Each number is 500 + 40 x the weight over the matrix's rms, rounded and kept within 0 to 999. Layers, rows and columns count from 0. Numbers have three digits each.

# o: layer 4 attention output (transposed), 64x64, rms 0.346, rows 22-63, columns 0-63
# v: layer 4 attention value, 64x64, rms 0.14, rows 23-63, columns 0-63
# q: layer 4 attention query, 64x64, rms 0.187, rows 32-63, columns 0-63
# k: layer 4 attention key, 64x64, rms 0.196, rows 32-63, columns 0-63
# gate: layer 4 MLP gate, 192x64, rms 0.235, rows 0-17, columns 0-63
# up: layer 4 MLP up, 192x64, rms 0.24, rows 0-17, columns 0-63
# down: layer 4 MLP down (transposed), 192x64, rms 0.123, rows 0-16, columns 0-63
o22:546504489495491560539471516571482503498487525492552444515486518471476530459461503464492529504432558556484473511495532535510467471510514544466486514497444547556540490420498542471525479426481515
v23:450527478437450476463430501472510537505519544538477531525456554495451466504531556502490550500490477485471454592502540539421572549478481505550468498447483480503479494507475517531496503573579520
o23:546492485482459542591552484451506473505484457488533490511476511494547527510494434496513441450572549515495536507483478456517483470490503531422537472515511506493467554501486454481514524508444426
v24:545429538532482500556500474483446532512484464538479511495511462507504500466460421587508492504458489566542533537561516577489458492513489549574554542449499409536500581503565483553525449540493543
o24:457567471472467416504525451477495524502505509470514555504396529527466497512527531468487547521495530489440513513492486412532484511511535506489431480475453521532437445529508451461505499481397470
v25:477461550518514519511545489483506483500469502483494518439458460439522474443519540459494505522539495451501502542509495504488511473540475535550524483476571458417471493520555454480476536491510544
o25:534452495465494558457541493497444526519509531505495471568557535548503499472476442489545497526476525470485435440429560495493512497474495476478453514487511470530525491520431513547574457533467513
v26:521450504506473485474477458525574508473552548511511529535421404518485465493467492511530531565473511507545480455511554484560396473526522557518547529558475488503396540516508604478527526497441479
o26:492554504528514496557494546460427512506506471528502483513539529524475492497504519536485489447470575459470527524505463495480544557513492491447447427400535495548542516542522473445536518478519500
v27:452449451538518481467472477485480533522432495446475536479489451479472486543548483504509485416476510488437512538503592464582544404505479605507506531461523515474476480431499535494482497444518517
o27:573545525483490530499481515588518505480503504505525526504451575534535505466497489509512560512537474511527473449479436459444446558513512484467523478524492526517526500531594483444523532522490506
v28:521522572472500515441470581505536489493563479499538459494456501516443547512537543498481404510468446516588517614515500531529573566508504537471529449515512508471522565551473433504472528485445551
o28:440514446517502509473503440526483519496495489492498485495496503453470481517492456493486498568615535522442517522451521489487456432463469460500521488473529533518472506522469589490468455633518494
v29:558431574522466520490470542550541458517458502490491555536519397469471462518499518465460448429516502484536513484510471512464517529484467532452465535533522521510472460477472459436428494501520464
o29:475523505469489486518493467474437518461565470430483492477469542463516528526495530546523494518507438531467540534542521439516491510449494464486587475490474485522461514507535554511516507486544553
v30:507514542420454483515469428515516460491494518552490499446563548469559419547519509539512538493523451496529511456565432569512567502494550527525451425557461515451409520522559527469498507533480521
o30:568493475581519514520539556457483495499538456498478532537475525490516560503541506474491478519456517467492483519491478500450470497531523502539487537452542543538557485450417505555545496455519483
v31:541486451499519443469462559550510485551430498497474513506474559477485487558515566461457503525495533501554528611585461530534440451535537474476530505574524466543499558514469496442459470472525532
o31:520548496466498547559542454503505512486533551498454473453507474485528485498560464515553463516483504511470470433510553475451498451536511521526475515429490578489512476493553509560483528525515487
q32:543476573492513482495489492430480498520488591468491431455532519533470534502532476437513503449467483584506488486519513496511553585515493528486523535502506486480555535553515506543552508428541516
k32:517497517455464496515536495429510490571468488463464455447447516518508526464535456540545487485459485521498439496537490520477518504520485532446478459495522507516500476496516511556457558482511534
q33:447498535519540568470539526480538510471536450568440461492482533438466535520505551532507524485508461454473529469426549534488556471597501483511462416458467484529474444498463546475516514498478487
k33:504506479507445552474472497456454461549490417476510536513489456474535509507485547513502527482509527485488463551550561520465500526512479484491511481442499496492502524434545494494415495532502504
q34:504517512469507497527465462451460488550490557408528509542472545529505498510461454434523496464460554521498471473522522498500490600486503518501493473523471531467531536471553470573500554476546540
k34:500513484441517516519519441434566443529484428483484458509392500524446467448485545525508500448430507515476494503543542583498502545551528465467508455515493497555471502467436508538506568496475511
q35:571559483424525512506505500463488563515514549485468553529506514494502499484541442521592541535475516498519462445537495485478540468529566509531453485515447483515545475481491529503486485466522535
k35:462512558524476431507552529473508399496480478492492424474564451513458494516442492454517495491519497561535531495459488597461528482512433542453499475524554532476368526494494463482572530479497607
q36:511543459538527499430516519480538494495535536513551523487453490474470502500534514534494530475466487475482510508498589574538467486460491470550491490517543529465548600449511516528488492495477499
k36:477465529450501512518564566536547503485453459524491527485518497487542435509492546510589473440508554465487506481473500454484464435470475501530467541524489493522485483483569498486515445522492500
q37:530445429478502511511480453465522515506465545474443512549476539448461525428463400416526504499472437573500471498524550500515427497542471525512520519522552489443486462478517450465514492597582503
k37:458508519522445538545563514455490474564423518463441535504435507517460524497523476565580447419494495507468527516552465509494578509483496492450550494536462522422413485482501529553547505392484518
q38:510495542529515419514487525539501534489516477589467513599514446442526456513461523429472539505510478442569546459541481478542464507474499487505520511540515529477554448480489495517465529546567557
k38:486482490463461507532531466494528525501496558500559492442502531512552490475567443529520504569510576538511429562449485584528479534492497450468478492505520459471485535552534494474490485445458448
q39:547500521508439540456505490512480479503498473514494415479551488485501503509480556506567510470477479486526550523506517520549563544529552476579426488592478484504494460549535518484512499402507433
k39:554508530489533488514546514476518513530546548515504474518461534571460431474550469477512447547559481499473516510481497445477472556517499460510452520453519520479562554481520462475529481510479533
q40:510452507474512492501464536564529536489497508521544478504522513471501483498533493521466446431495442508494505431567554481514533523502474587512553485462468453462521486482551490496423489446495539
k40:519413469468545587475493524507440552460512461524545527563524498489545495559526523456489591593563494523469495545505468521474463495464542537517529493522456507494477432485472534512526477591446550
q41:457502547463511520500551523482463534520587515520473461530549462585540476482440459472492545532470459541468519505488501462485533480499465435436449490538457507492483504528538500519442530569436509
k41:537527452450512457536538477533490521483486494497476510447508475512452557536443524499406478493524514476423548488430491495528489529532539559537508474423509492468505474541509501437482427483511521
q42:514492470482463536436513475522493509538467492528530603454484487510507534477508448458511505535501487474482496492483501519528523479448477478525472533518518566432498488479531516449522526516518502
k42:442444495558622522474425650515513593364484497562528487523578465404532507530548486550399533578604503424525461494478523488528467539424462590509541503520531454486533466510496581472439401553497447
q43:549488501491441556529531483484476457488488541435456441472536529452507505556509460486540497456490499524509535469499471490413493503465438478439564468470504517469532531554531524533539521449531498
k43:470456478548512529469439600565493547441568449473549485541503480521519534559450550517473510546530421489491471536509530489593519495476530509521477492525528475485494499486454533500523429546443493
q44:577465522447479533529579489487522514559474537437539512538538476503497435480464458539503534515400537473408447531532520509494485544559522522496522454473478483487438508489438434507516527530523521
k44:448503450441519487473443485534474526425544508581500473556508493488575499532479581440441501594529503531508549538474504480517545495444486549575545523473483534457453392495491515454509451462480429
q45:472533471580588536466488469402514478533485484502496501523588497519511456473500538472560491423497484533546526555517451436546464500462504495482453473487510521532529531492510452491559480437558478
k45:496520510529530554458496598626473470459486508522475500492493478455558545522528446508440543603534510478473481530434545454496537506489477485539475531528451457480504433485475509451433471526439476
q46:461562506476472426541496466420558454533545511388463518494441480549465501500510466448540462503477539583503484461489604543542455504524490575524464448515521496515562448477438531536521458459510496
k46:541495566482471563516440574597429579462456459495563468546564557440552541501473447449429537557588499451474519513497445524472521434431407474512449526431499473513532559498521510502495414529489411
q47:531444451528540535519509461472409484514513524488544538582483524464441474500457457486508471516503492528489503546600482480518528433459454497496472508517502511477534516522514457519554464503430496
k47:556510530534562549544500511516488465479502447466436487477565444511541527515489524562493520535513501524501518522478448444530525522478549459580492479502524480548469447527564573431512530475492471
q48:477509466530508483490513517541508508470484470531495537537499475511503484557513540536454521555577454384454495483481501474505451489514484487462390463475481529521458488498484511466465473569483486
k48:497537455466471525472507486462500505504481513459513504519461500501541496518530436543487498524520504479476449527487453487438475515429458563517528541493511524468510534494469567525526464487504478
q49:540435586505516513526449510557477488464475560535474461475487502537546495528512497508512500539579433449466517541441464424577534501551478495528479496417489536501566501576436517461571443469496526
k49:469474442492470583429463511492483491423472406443446459504485528490538536457532420578434453534542519506442450533458454504474576472472463559554535485517467526502468539499490568519483425527482459
q50:496500549524572466540493517490502506484475573531417494468491510496481557542571566499536571479496488552472496500456549487567508471607510552529511541516535464553522541499481488478576491466480541
k50:538485492518427534493481466489442461555510510487504477540507493521501483419503473535524455487516543511546535449537528503518457514505475473532470519558517544506493552480470540522489528441500553
q51:530567506457435462542526485507539547540522503475521500458471448527465561496603448475519511512497517520447472534593458481490509431495490485531504445524517471410531552544523451554508520504504498
k51:561433520433476460517510488450544502530474440495487482482458494519493487477482462459483449470466475583567534456473476469501460517526492536442509484552483480538546507541460487508464544526514539
q52:443548452475399443493479454468490484535475578489481532515523542533460498484527482543500521533465474551428462522518443519475525514566490479491508580540528508503504465518538465546505464444560537
k52:503445523515504428463521467479509449559505512450496460475446504604440422546527488507497424419476541526443479489486525553502414519543502517510580530510433526573520540511517442500565549418519503
q53:483423484512545518544565507480449565513415480472527518439517472551510436496467529438484459504491504570533512528522462461492481484512508440516496497502638569527550593510421538507467514524488530
k53:491539529474512430501528470483541470481556493472548543423546503452524561531541495550518455522506469461453534525483523543464553472420516479501509503552496500549519429483439472438486491521528520
q54:535495523487507437516602491429490478528460493500476512511488455485508535533503511521431518443495481554502549553537520468538487519480513512499505583474585434562490476462590508532541454515480504
k54:451472500530483543546516502483481375490472501468483498502538491437486499486529517502526440457434468520523526509516547534492453518508498501443465528509412480483520566529544573554521480449555481
q55:456508440545462515439515488499435509503503545476451455490447462510516429436529501472519509450453523494519511439523399469549521461460503573540437475510462502494492496467515420492451483569482542
k55:528490469470527523505484539482510473530457547548420526420488559537534519521444469559501501503536500502501471457507502514473499464490553545423467544494482496474547471497605486528497552489514501
q56:421466542463501526448508500448524497490502562559487528518511495530558468548487511449403496494490466487532541484401518517527495402485480516506488466495491499471475507513510468421534478502515453
k56:502548458555447499491486433534521526545454479448409456497513539506483504499424523473513450508506485490486517549529548480470463537527478500470524541558520470515482437491536491505477450467497493
q57:440514538562420577506464490578513570497510478463486572463465531500508564496499494518502470461494502468519538555526562503499447425460499462492541575496505493537504438476523482446469534475482558
k57:493492482468512488450483472505474462494529490510531485523482518403451513580532473542555480456511558540561483405514481485487467518583525518470475524504492507541557510406502489479509497523492504
q58:498502543540486521506483520495486533462518444567478527525508474484559502562526524500476599472518470497508534486437536525564496485490505557552477506472541460493474464519428485512465408466496505
k58:482440546470511472513431556508486470510483469480525469462496512506551536540476512487466488530559520526548482499494515556512543514446442502520531474428457509526557473516463551475514502487454458
q59:492463530544460495424417584433473497488559522510456414534528496553519522502518534533451454476537469456529508574494461514522605488490593548498511524539505485521526491502452523494507507539468478
k59:461476481515554567491494455520549497444480520516486561502444441525484488594512451495469590514548463520489595468455576466505486483451462549538421487517528454519521554485522434506463474502514465
q60:459512539510504544507463515567531508543483527542471498504539530481467504458464513548514563504524490582575553449452518463482477514483519560543522541549467499597585559484570481502493523544492470
k60:479480468543530449535519581521384496439483529552528464548484459468574522526530470568457526492527498540422523480445465501495483489460548503521542406514523490479529482519502451524502453545520520
q61:474497535562479545402497553533556426428498462488539529514535406508476482521489562522447553539533451548505509425506585461525451490497502447513453528382479561415552511521482470424488510545473468
k61:569572516418508482528554531453464481583506560498528450486427468497478483529486506457528415423427507487444475539534457464440476503493526571462472520572529481486475508524483534544493539469538479
q62:492536497536534419487518481551516491527515462427542457493522540458497469494488534521462537484520532489506571523521467460411596526488472489488496512542526471432430461475488571466514531503485470
k62:477484543425517519499459487444507505473545469459481495519550494500454547491562505507470487500465502543439491577552519449563497570550480485489502497489491515477486516514525414577460507511531536
q63:494480562584502522523525494528552521550499448491536476550498476553518442493483513489510519495504477426471396481443509514442463505449486542510517447522519581534486496540533525467457433514452544
k63:547543483475485459534526529473569453505484502471517512529473512459472463441481562462470471499476481566450483422521481514546433462506524494471511540505437422432453447452471410467501586430534535
v32:502612532465532456520459490502561533524486538519510525539464541498454543521472538428461511469491468488468533484523478554532540523522519543430542467498473491427484463527536541510529464491565449
o32:507489505460532454526533503523453487470536538572505555531490548442415463540453544492438475518576482440497504565447533499509481620511543441584484457487516493559465487466544480478510469430552521
v33:475440533506449504492525464415415482470558445461445534441516419518503465544452503526443505429555462560452487527496500526467494529421511602488554498463483468524451498428590499526490534497506515
o33:504511462560532467440447484505515421501466550443446492457536450486562469509519514549640465577507454416510495516518419522525484529442527494452369477527442512512560485428475504435408512524564509
v34:474482544485483503506480424473521532549526471480491534474454552508584468425455392555491504528525523469502540503494531476486496434509453526567531509512536538494484464472499531509475501473512608
o34:443553477503463521472433476479496538507465502517491482543527434480549544464531496438480466524539511561461511574541481481558492525413436481512508570593440526401494496493466516467479577488571476
v35:424397530545494513557526512511524473461502490440492465512495461511533572510511459409467493509438568468450578547468521498516433535513503516448446515509519478492574527509504466526473494422484487
o35:467511515513483511521515567510497472496485441498494474460460549474479565545528566480482494500484654524561524515454495502515531466444448448440497449482471517419493525504429493509401507470419505
v36:471493557501464540472532510519467513542509520506486447500474556527565426554557532509496520509460479461484469592457533448465489478543506501522551550471508507522524563518524529504528479533491542
o36:539494526532511604462502538480546480525527571568452520516437524517519462446551537518524457527453453546477461460489532452500567463525516528483528562468490524458510554525500530449489554465574529
v37:551560510503566530538520397500573540514527479481499460548502476529557494477461507470552557492503528448443460490464417561514492468487523495528615526545494476510517520495472509504449463439489558
o37:576506455456456575434514471494529558479480490528435533554478478459570416405520499502458523448569547510520415608488465490469467599481506471508536483511474479494549506521486536490496490462500484
v38:472541472455513457537487549472557536475500477564486558429491559506461556492520432507509477544480516505462580499512477519524499483545442536550506509461510520458433476530552473500533492490496553
o38:548507525432501462563484548524459497501435436514485517521529484489433498548467534470498506501464522513505561590533529465581492525480537472508572579542533451480452515514515478460516518498524514
v39:550498399449514510479575531532582536486550483477397536487500435488494553549421472465490529454523496451498514437424537556502536505572533621515507547454519509515524568520503460459487502421511503
o39:539451530428563554555537566521480531604505522507473492456568525535520463426571567468567544509435554498601469583462484593500546509550516454597505500554428517582543516484394513528503477479427468
v40:545456398463498554470491481494478478493505475523544413491482469545439545525546464488539519501591507535436537505550492452526445566516519492513520482506550545515513501542419538471571531459486516
o40:543474544426458536530425463558565516542437547475448535463468465504444488543551423524448500489484489466573587480548500520516470465524419556501538474495488435453500496499502462570432527500424523
v41:450541532441564493476510509519514475495485501514484478456467505482458538547431498511514538481426500515431473607535481501517443552519428518537548553412545422410524494542514465511518589518522426
o41:537527442495484501482585570486471468487461474571396545552497550563509440589485549544466477482467504457458555531485545464512522540592525522482466489488502470559438420488479545460493527410505442
v42:480556513537559497494488568489483503540397525472471543442589490551552530535508483472518547495436535460568490510485409480531450551475467498517503462497493491505459478542504507516565486504429519
o42:593446548514511495508548537482539458509462403491499489544503438479558446574439466500527526580485494505454413548540500419503532463440537514510556472433525423513434502530517520562524482411463499
v43:523544516424506428489560496463530501470481518486552453473504451514475486573453526444499486570503502557467519470480508513479533467506551533467538475514569463434467485559509499511534435502504440
o43:463558545468556420524499464502511526472461574536512484425508580472515451497562493563504503488585471466569544554437559504515552521555545525490520513462526456589466525501535522495537485437494461
v44:467546443540450507464470539551522460472472433460495467404467505509539480449427543565483498508523536425460515493452503551592473466495542510425435509539621495486561579487466476551531541585455475
o44:468531474414465459442465558424477604606532401427545497404496462560433498499519478507525433538506547556503477491498438547528542476566477595501483447528561458465395501553446476444469430478474403
v45:484579493533452464534479537543452438507557444542492444536438543484526504550540443500521434539527495453522519483587418538485500487566476454440485430452518488512589500460530467496492513454408561
o45:490469425429512492510474533560505526481478465597590600519518474528459534538481472518606543507516464505418477487503467500505515480550500440492547530463516491337459580456520420505451443584440478
v46:495458516491505503552532553519484519446510441512459500522522498520454506529535514449540473495531448513419513455476523539507548465490518469503499530538505499534474567465498485516465499563548522
o46:536581521463523472504462504519469531486515489467516487501491494511470530421443563514487475472498526476562524469553464543486518466500541450511482493539540507512555560585500513454456515564508526
v47:529468593518487488507436538530506511473432529533497411409548452453564500462461478560462431507425508471514397481442484549556552483542468513551515533579490490521484450535446462396575474478438565
o47:485461522495517540418473515508506477479493441453563425528515481464515518469435515536575475443466480586515468506462572537612477468557438616502688499546553446479508466557520537505488506377563556
v48:582466531461523417550420494543526606502514466516483473441459555497475471477477506474461525476496440474544494535533539497508437520491525487522488449513518509538524488503429544485515497567536458
o48:508520502440509471520491524534492542552498551522486439494478502434512568492467444506456514516504401541457553426498523425565477553559451499534396445565475556544540498552492548505509436409546484
v49:510555523450549525451486519445484471493549406505506536463430571503518494484476552475478457453448478526525526538494544508514487433417479479519503523486499462540507526491452493494534520519475494
o49:459544433496507510504469532519490525547500526435445542541497566490554458447427456504540452534514490597463486452511483480577534514516542517517448540538461448537528492425537489460450506501510486
v50:559537507553516449501508504561426480511460497480487521503546505564513475492443522470530554555537469440455400510475474504545437416512450554461481492528526531502546524513527459529475436445505517
o50:550393414492498529537541571420471548510494453486535476460477465446424508393477429509507422494438478467551431567516477503442579467464521458419503509482479493491491510541506583562538545397556405
v51:466543465543567476454499550514458542489462558497507446399503469477480575560468529500465428483497562540530459480506492486558486508536538459529546544577552564433502499528581472471489512524550570
o51:484464559523487501451414522446469437495504417486564532581492527476500528593580536539521570407565476461513517570554520524471506505536461540506533467511626414558490493564488532453480456437543476
v52:460499434521487507477476453511517536496438503488433490508511543503535474476403462407487439597526530565535448456502486511554486462534491484451524532518532499463458516451472514523526585460535520
o52:524595507533467494471488424487512508533441499435585493561501539487481555472476483531431473504506523456492503622517476487472543527476510518555538490538557494445395442468424528488454467471483490
v53:570521427488425515578442449530485470446490421469500526523494538454478483496506546510486461491491494508495510553558553486509499577546546510579451523495509469418461514495495514483530469526538547
o53:466489501449411481514479389539442529495506505521481509465510440488465571554465467521516431447498576495613486428571541429574501520539474577550532486520499519453471464490468505429516498569527554
v54:590506458532476521489457482458436470516476505543477531495500501504547554502560561450534503555439502472518490544487392510552492511476496460486466551449522539533453526587484511441432510473498434
o54:569516442486468569583457549514605450557546501399458517475461503513550509526511501496522513469458520516500458448449552505467523559516561512431577492423522475488430458515566567577544442562491472
v55:467452517522442447477512453516541510457563472490557482449549549534506450562525514455463549479481435455587479526501442581492424474549529488533539424504437510481479553503538456493505488551508557
o55:552437477455569516444488462428477425533479535515517449529504515455532480471473496499491589572444493506471471488540583454472466557535539523511459485446499516427559510513456452452543417507549452
v56:496485536540493522472492529474451445564462463470507555513458500521527500564500483506535479441524510441505549488492526517513512472538478553531543546515517499477490526489507548498573535558525441
o56:487547513469531508525428535489482468492538539544464517525569496564536505562467472566496439541536528501451476474524477588482581509469502584556506478480462527499482509519507473458454572537513462
v57:543436529463488473522507489496457501533496471437562489490503446498499560479514562537522455499541504522548487518468501429481457425542571566527477498498532519411548457555540467404488459534559489
o57:433474551436532562464454501455464486482509562520527479451487536496511576586525425424519475407541509502569538529509513524483497531543475564458509514437459536566539519540474540510539535491533430
v58:525487520574546445596529486508500578518482469453431500507466548513498480544553539519541496516545542543551440493526508490475425446493500546507577509468480423533535434416577473545502507491494516
o58:591477538538513507464539492505439487478416505542533498533538514465539478581506407557535531442536441502451475571495403426454539573458552485436466463517500591516555593508474531459448496509481509
v59:473578531531509536482531492488515523487429441457485494451473479464490517549542531518477532490512407516509492486543448597473517607499491507456473510514557514507516475570443497476465504571515503
o59:542555505505513482501476437524517501573491469478541564505519452458506395616508578468562470548533508532557507464474543518435430594561503489546474445464491493505496483558543554513443446489476469
v60:552518501441516556508475479433583549510478435465504451512474498525458430510522520450472438538499492487483456442561553539433436568514471546506581564496421543520533525543480540466443441443507506
o60:458512508491554615503477510537574511472408583568515581509529529403514481442507457484468467514475482552572501467476498460515464568487500485522565581540451527612580422493564494418431458521511574
v61:461526535431505508448471521582518504553513540403470483543519537570507532539515583527522553476487523475470493467509557417545467513499550454469534447454522448500545486522545514486476535474496557
o61:454460580478537591340586561456490512495546551522530543533440465558472446529525495453448541503520461434476491481549525461514542467513489405474502471529516476494476513503494499518461534475464475
v62:535496518498600503488526529444572428445472511575541490478490573437552475497498481554438538573435514461473429485505526488441493529566585500522461523515534540533475501541558525431485496499481501
o62:515494454476482561444534493527515490539483415492477472578593534510462531471555499432532567502440478546530479453433635546523547513466486511514507579472540459572444547529511569514491480457536582
v63:497555441478507569524527495490468514540501454505487449483494458498532549456477484449505515491527470475503476554518457461477461554488529538465466524435527521436555541485496499550495492524480506
o63:542481454447500536524481473514554506555510476557463545442464514505521518515514487424531446515499483519545451545507393433469473474526478488527468507437470489537463491471473508507503466465493467
gate0:544530477538541467530574568479494542500463468464572479540530495538538480475444518554539438495501555494501472520478498500488462514418491413491513470530516569484486460491465525538589485593538454
up0:420482479520472514530566426523520553525486467479534504499581475530462484455450518487451477477570478494522566480500440443492482478518491433507523532487530486462472544578496456514513588534390528
down0:429568484509493512560504555471553494491473492473536469499535486549533481439434546493478554505420548480498440550498476426440475456422504429479420472522469520572477525486535484547449492538496513
gate1:491561510468543516550538423466499494575534447526416433516572515505458515434563543514517522499432482478499541484505511496523490542553462468497446503502456554441484509472497487535456510613410460
up1:540529518562409560496471480494437495512468553520514528518452563496489523605536472487466553492529538513442476467453396509518527459545497465541411539466463512605504513551551482488464445480509572
down1:547487533461484431486523481451495516565403503564434508479481460538446484505523456495567518505565500486525460555524625478460561434523553507497530512567565488504471477484546491407513515494590534
gate2:473515491475553511463516471475513401492515463497472575477445471502501595540490524404456458559507552481568499507508488470488440534499524453476517520488505560523508541467526461522569470477537451
up2:481504528472527469430525456485480444438482573505486531464537472492499394503488481456474546524529428497437481521494526451552493519513466535537494466588537491454511452494551443477465504506521512
down2:518495521413554554506590542460485479456504456521469534470504495453541448533465555449461521452425460458501517513552514474506498539545529527474530528527458555540524559514463475511553497415476454
gate3:432519492498529505572437485488498512498540542547510483490431454484520544432569493443499450406501444526511502501487476545447501417510446522514503422528510480441414509497509445470471482487504550
up3:469532471550553440502431481495450540508480542475533508469527493530504506499574564573532489515506541475515506546446446529505493455531501494560486527522529566554485538432542544512488491549533563
down3:557457487534532517528535509464518474468531509497505487485462533462601460475536499470398526466473417526520463537447555440497500492502481462472509392475532489505451448504476475487506494494432505
gate4:529480522426494578540488503547457431504453549574485434533541499431591549491570504433512526479476425518527518482539458496544525495474593479482495523500437504546499499516491445529528538503504446
up4:512523547487459488468511560382492441466500393480503464472507575504517464501533494489466523423519533513547494541567473486471537504578505519507487534491529565485504518551500533487472483491469489
down4:467521451484559487454500427551493497568527505475457557482477491488467562552574551527519454510540502459450501465472467557537396491423473512543523527539533488484493466489479503522483547579530488
gate5:515453495456424538581521479590469539548447505511537508453521451492445512583464420559484448537492462539458453526494484541479524499451456478472482551455576551506484471480540452409507506477510517
up5:553481472521511532527494497449523495561483477463501484453476443457550561550464411544490510550468443523509497431540490398480466520438459503427491579506501502481434472465496491411424499453469519
down5:474500478487504553391470457478452524491443504465460526460464465453564520512527561565512515437606490503484458463493501486493474500475550390569447548466496532473460569481510503512554476540467532
gate6:493519511545438448456533564529493529492460587574547526530484514527431539428549478505509504494493501463513513495506485467501491479523498449462435473525535492471521518465569454548517435484491501
up6:480515493435556514462438408551502534520523446416493480438564444558494505491575468509475492444553442495453417488596520521478524485576552522497561506419527459504519531474473507470466541425560481
down6:462438478438478461553501457441485453524482487535460517550509493488511526445529507562482493491482452539555523470605462568524476576517488549431582505529414551513486467501467524468503534520517517
gate7:473526479438530448489553437485399486512525522588517498546509535537479504477467494430515525494435501469438571520515531530507497528480530489546544526460511523469491445488523517466475520504562489
up7:510455516568461601539519516487521504525563429488432476451513406480509550529522498454434439531533486517459494490513443497525505505518562438517522519560485513508552495488545467546500490471463414
down7:490527489436471432478535430483461477496433567519522539497494547415482514449478475515533540568477504473505495487526547516461517497510402516525565477552513483501488503490498486469494544435540480
gate8:509547482426459486473535503519450627559464472490489476507545477539579529449539501481544495592555492467450492472503481523468498428461541407534465542502467480470542547494532467458505559461547490
up8:503526553482545460527464481590475421457479481472478519437553503490520509511540567502580486450560504495481546551480503533421512512465541512533574590477473536488552491501435525513519472481480521
down8:488506472476441549485542553471489569526464483499415488476461537516517530524515562452502505511542408489460539470570551536433534445496544451499486480512508565510541563458469499537509523556550466
gate9:507553516488517560520496500475470424520477449441482512402493429484491499504452543513476492559489586460542486484500479495463480479470508446486545503453519467573457519489569580526503508530526452
up9:562548445506469529545477495443456505557440445470524567512521477466496445454490529508529524546523550499502477495531516518480474535500516519448507494504505447507505491516537550528492560439451439
down9:542558558525412416468545503488485485530535542594537551490456567505527477448500527505470486587482546517476510523513509446595538454469458458537433469458473508479449525453441502509507547507544486
gate10:493524439546529447469488505483449531524527548531501541552506489528465491500545495510501416500493552481457530505493501435509380530481468494453503486522460495460488519482466537494523489600510545
up10:523465524466501544557528466528428514526474556549487539460537452444448498515523442519447521541501463427486530567596465431520524508448497516517525551456440559510568498550438483507473549500435482
down10:441481485564577524552448482495412557465466564488532510494533506554572523454547459494503443475572552476527501448487500466492521520574479496485527474507473508428477502552461499498480541550479543
gate11:553544473482522558483528507416481464598548525528475481542508447503464482536457494538508420487498555475516495478460504496488517570508519427469470483472514547467453478450544559470526470412555454
up11:474443447473472400467473560520494480527424431467525481523504538495478448470501515471529521495498504499477509549461489480563460507514568490426530577588509501497459501411546583508425462522490494
down11:465490464475534507500529493536524556404517505447531474480511492428503501522483474479524554525472529533500451442475456466479511481427475546487541607523485505501489536511543526504495552553453506
gate12:531509486545534485526539455549512468421475481465489546442496482442459498551467542461532504567468565511385486516399581477431472517512466480541495476459429518533496542497450427489524538457528536
up12:533494481486498509509498497488511445463526454526528495491515501541452502473453529545540555507523478462530499500498436470514520534544496505524578538435512474525484452506499466577475413430572451
down12:523423525520578483545479511486516527529538525522492497521551473551532521480535434490492505511548516509559483548514465437521485498457448552450511465520511552537567473479422524520438489511515441
gate13:498485495500488519559434478494500554476476552472514529529449451484495444552426469466493528467502486441494494513536467505541486462524460479488552512456475547496525596460544500518468560486447512
up13:488549547571500553513541497478549504492483447516459486529528467494431501512549483516436515494503559481490510455519455551496500461564476566529491514412500463572444512493513451518544540459531505
down13:527479584552515424474584503453436545527558493522468468483529533504458505510491578496488525554451554537460502474591484490425456454518503491495452487491438560555470435500465538540541427496487460
gate14:571576474513500459562465472506447438483419500429549501454479535497566449478594539462463487505517543483483487537562435531495554466493463488462518488505459542514480520533546508498499508488450465
up14:507488483543477449438416512446469537511517532515508548531475529520480501571475507447542405526569476499572534535508452484499482461506415376531496459458460521493500520501536473553474543383425486
down14:537522520503544419465436478519449490446482479544534472480562490479501505531484569434474435431506488389520514534474476556584469486548497553528584532486494506505562456498499586451546467491507542
gate15:539474532509524502464532478528572465533495531538488495517425516518531476487487536543489485497540502480517465443494415531491531478579584528525439454511522531536453525486534516491459516431525510
up15:550438449558467489521486500529519558445469480491444588501559500510503474543481558514477491514509506434506523593412532521526509490494472491411522501474540492545461542480548579495462564518467490
down15:459502532512465529460470448504432575542477453466445547527513485534467534538524594457520505495619467470513542553474505524523534541407534528515506477495523502434508532496502513539438513536519447
gate16:565515447464550414504449571543583466505492511439506527492491500545579431531496408544620471499500515467473511463515574534457509490512479529433493536457490463483536492512447515477469497485476492
up16:503494476555498555534522457552485483480488492499504522426504586424452461409481487534506453509552532514497505517457460482560556525530543471589482502564460527574558408506437514481481485412466539
down16:525549469501547477428535455526466499519441481540492461536559511444427475521438451491592439526556452494509500514439410568474555524547507552523550518512550492509474486507474502491480441483483456
gate17:520521567470485541536512488468490533545506471536492522468551447557513475553433498503580611506465517482480473478515547496512491505516526451488540466376470482513512597581551477525544518508493501
up17:459500539497543550440499517508430585591470522486395507451505478503415487463470425508444576450486511447486475502515542548484477504499486531453515481512526545475516479574471616540506469510585524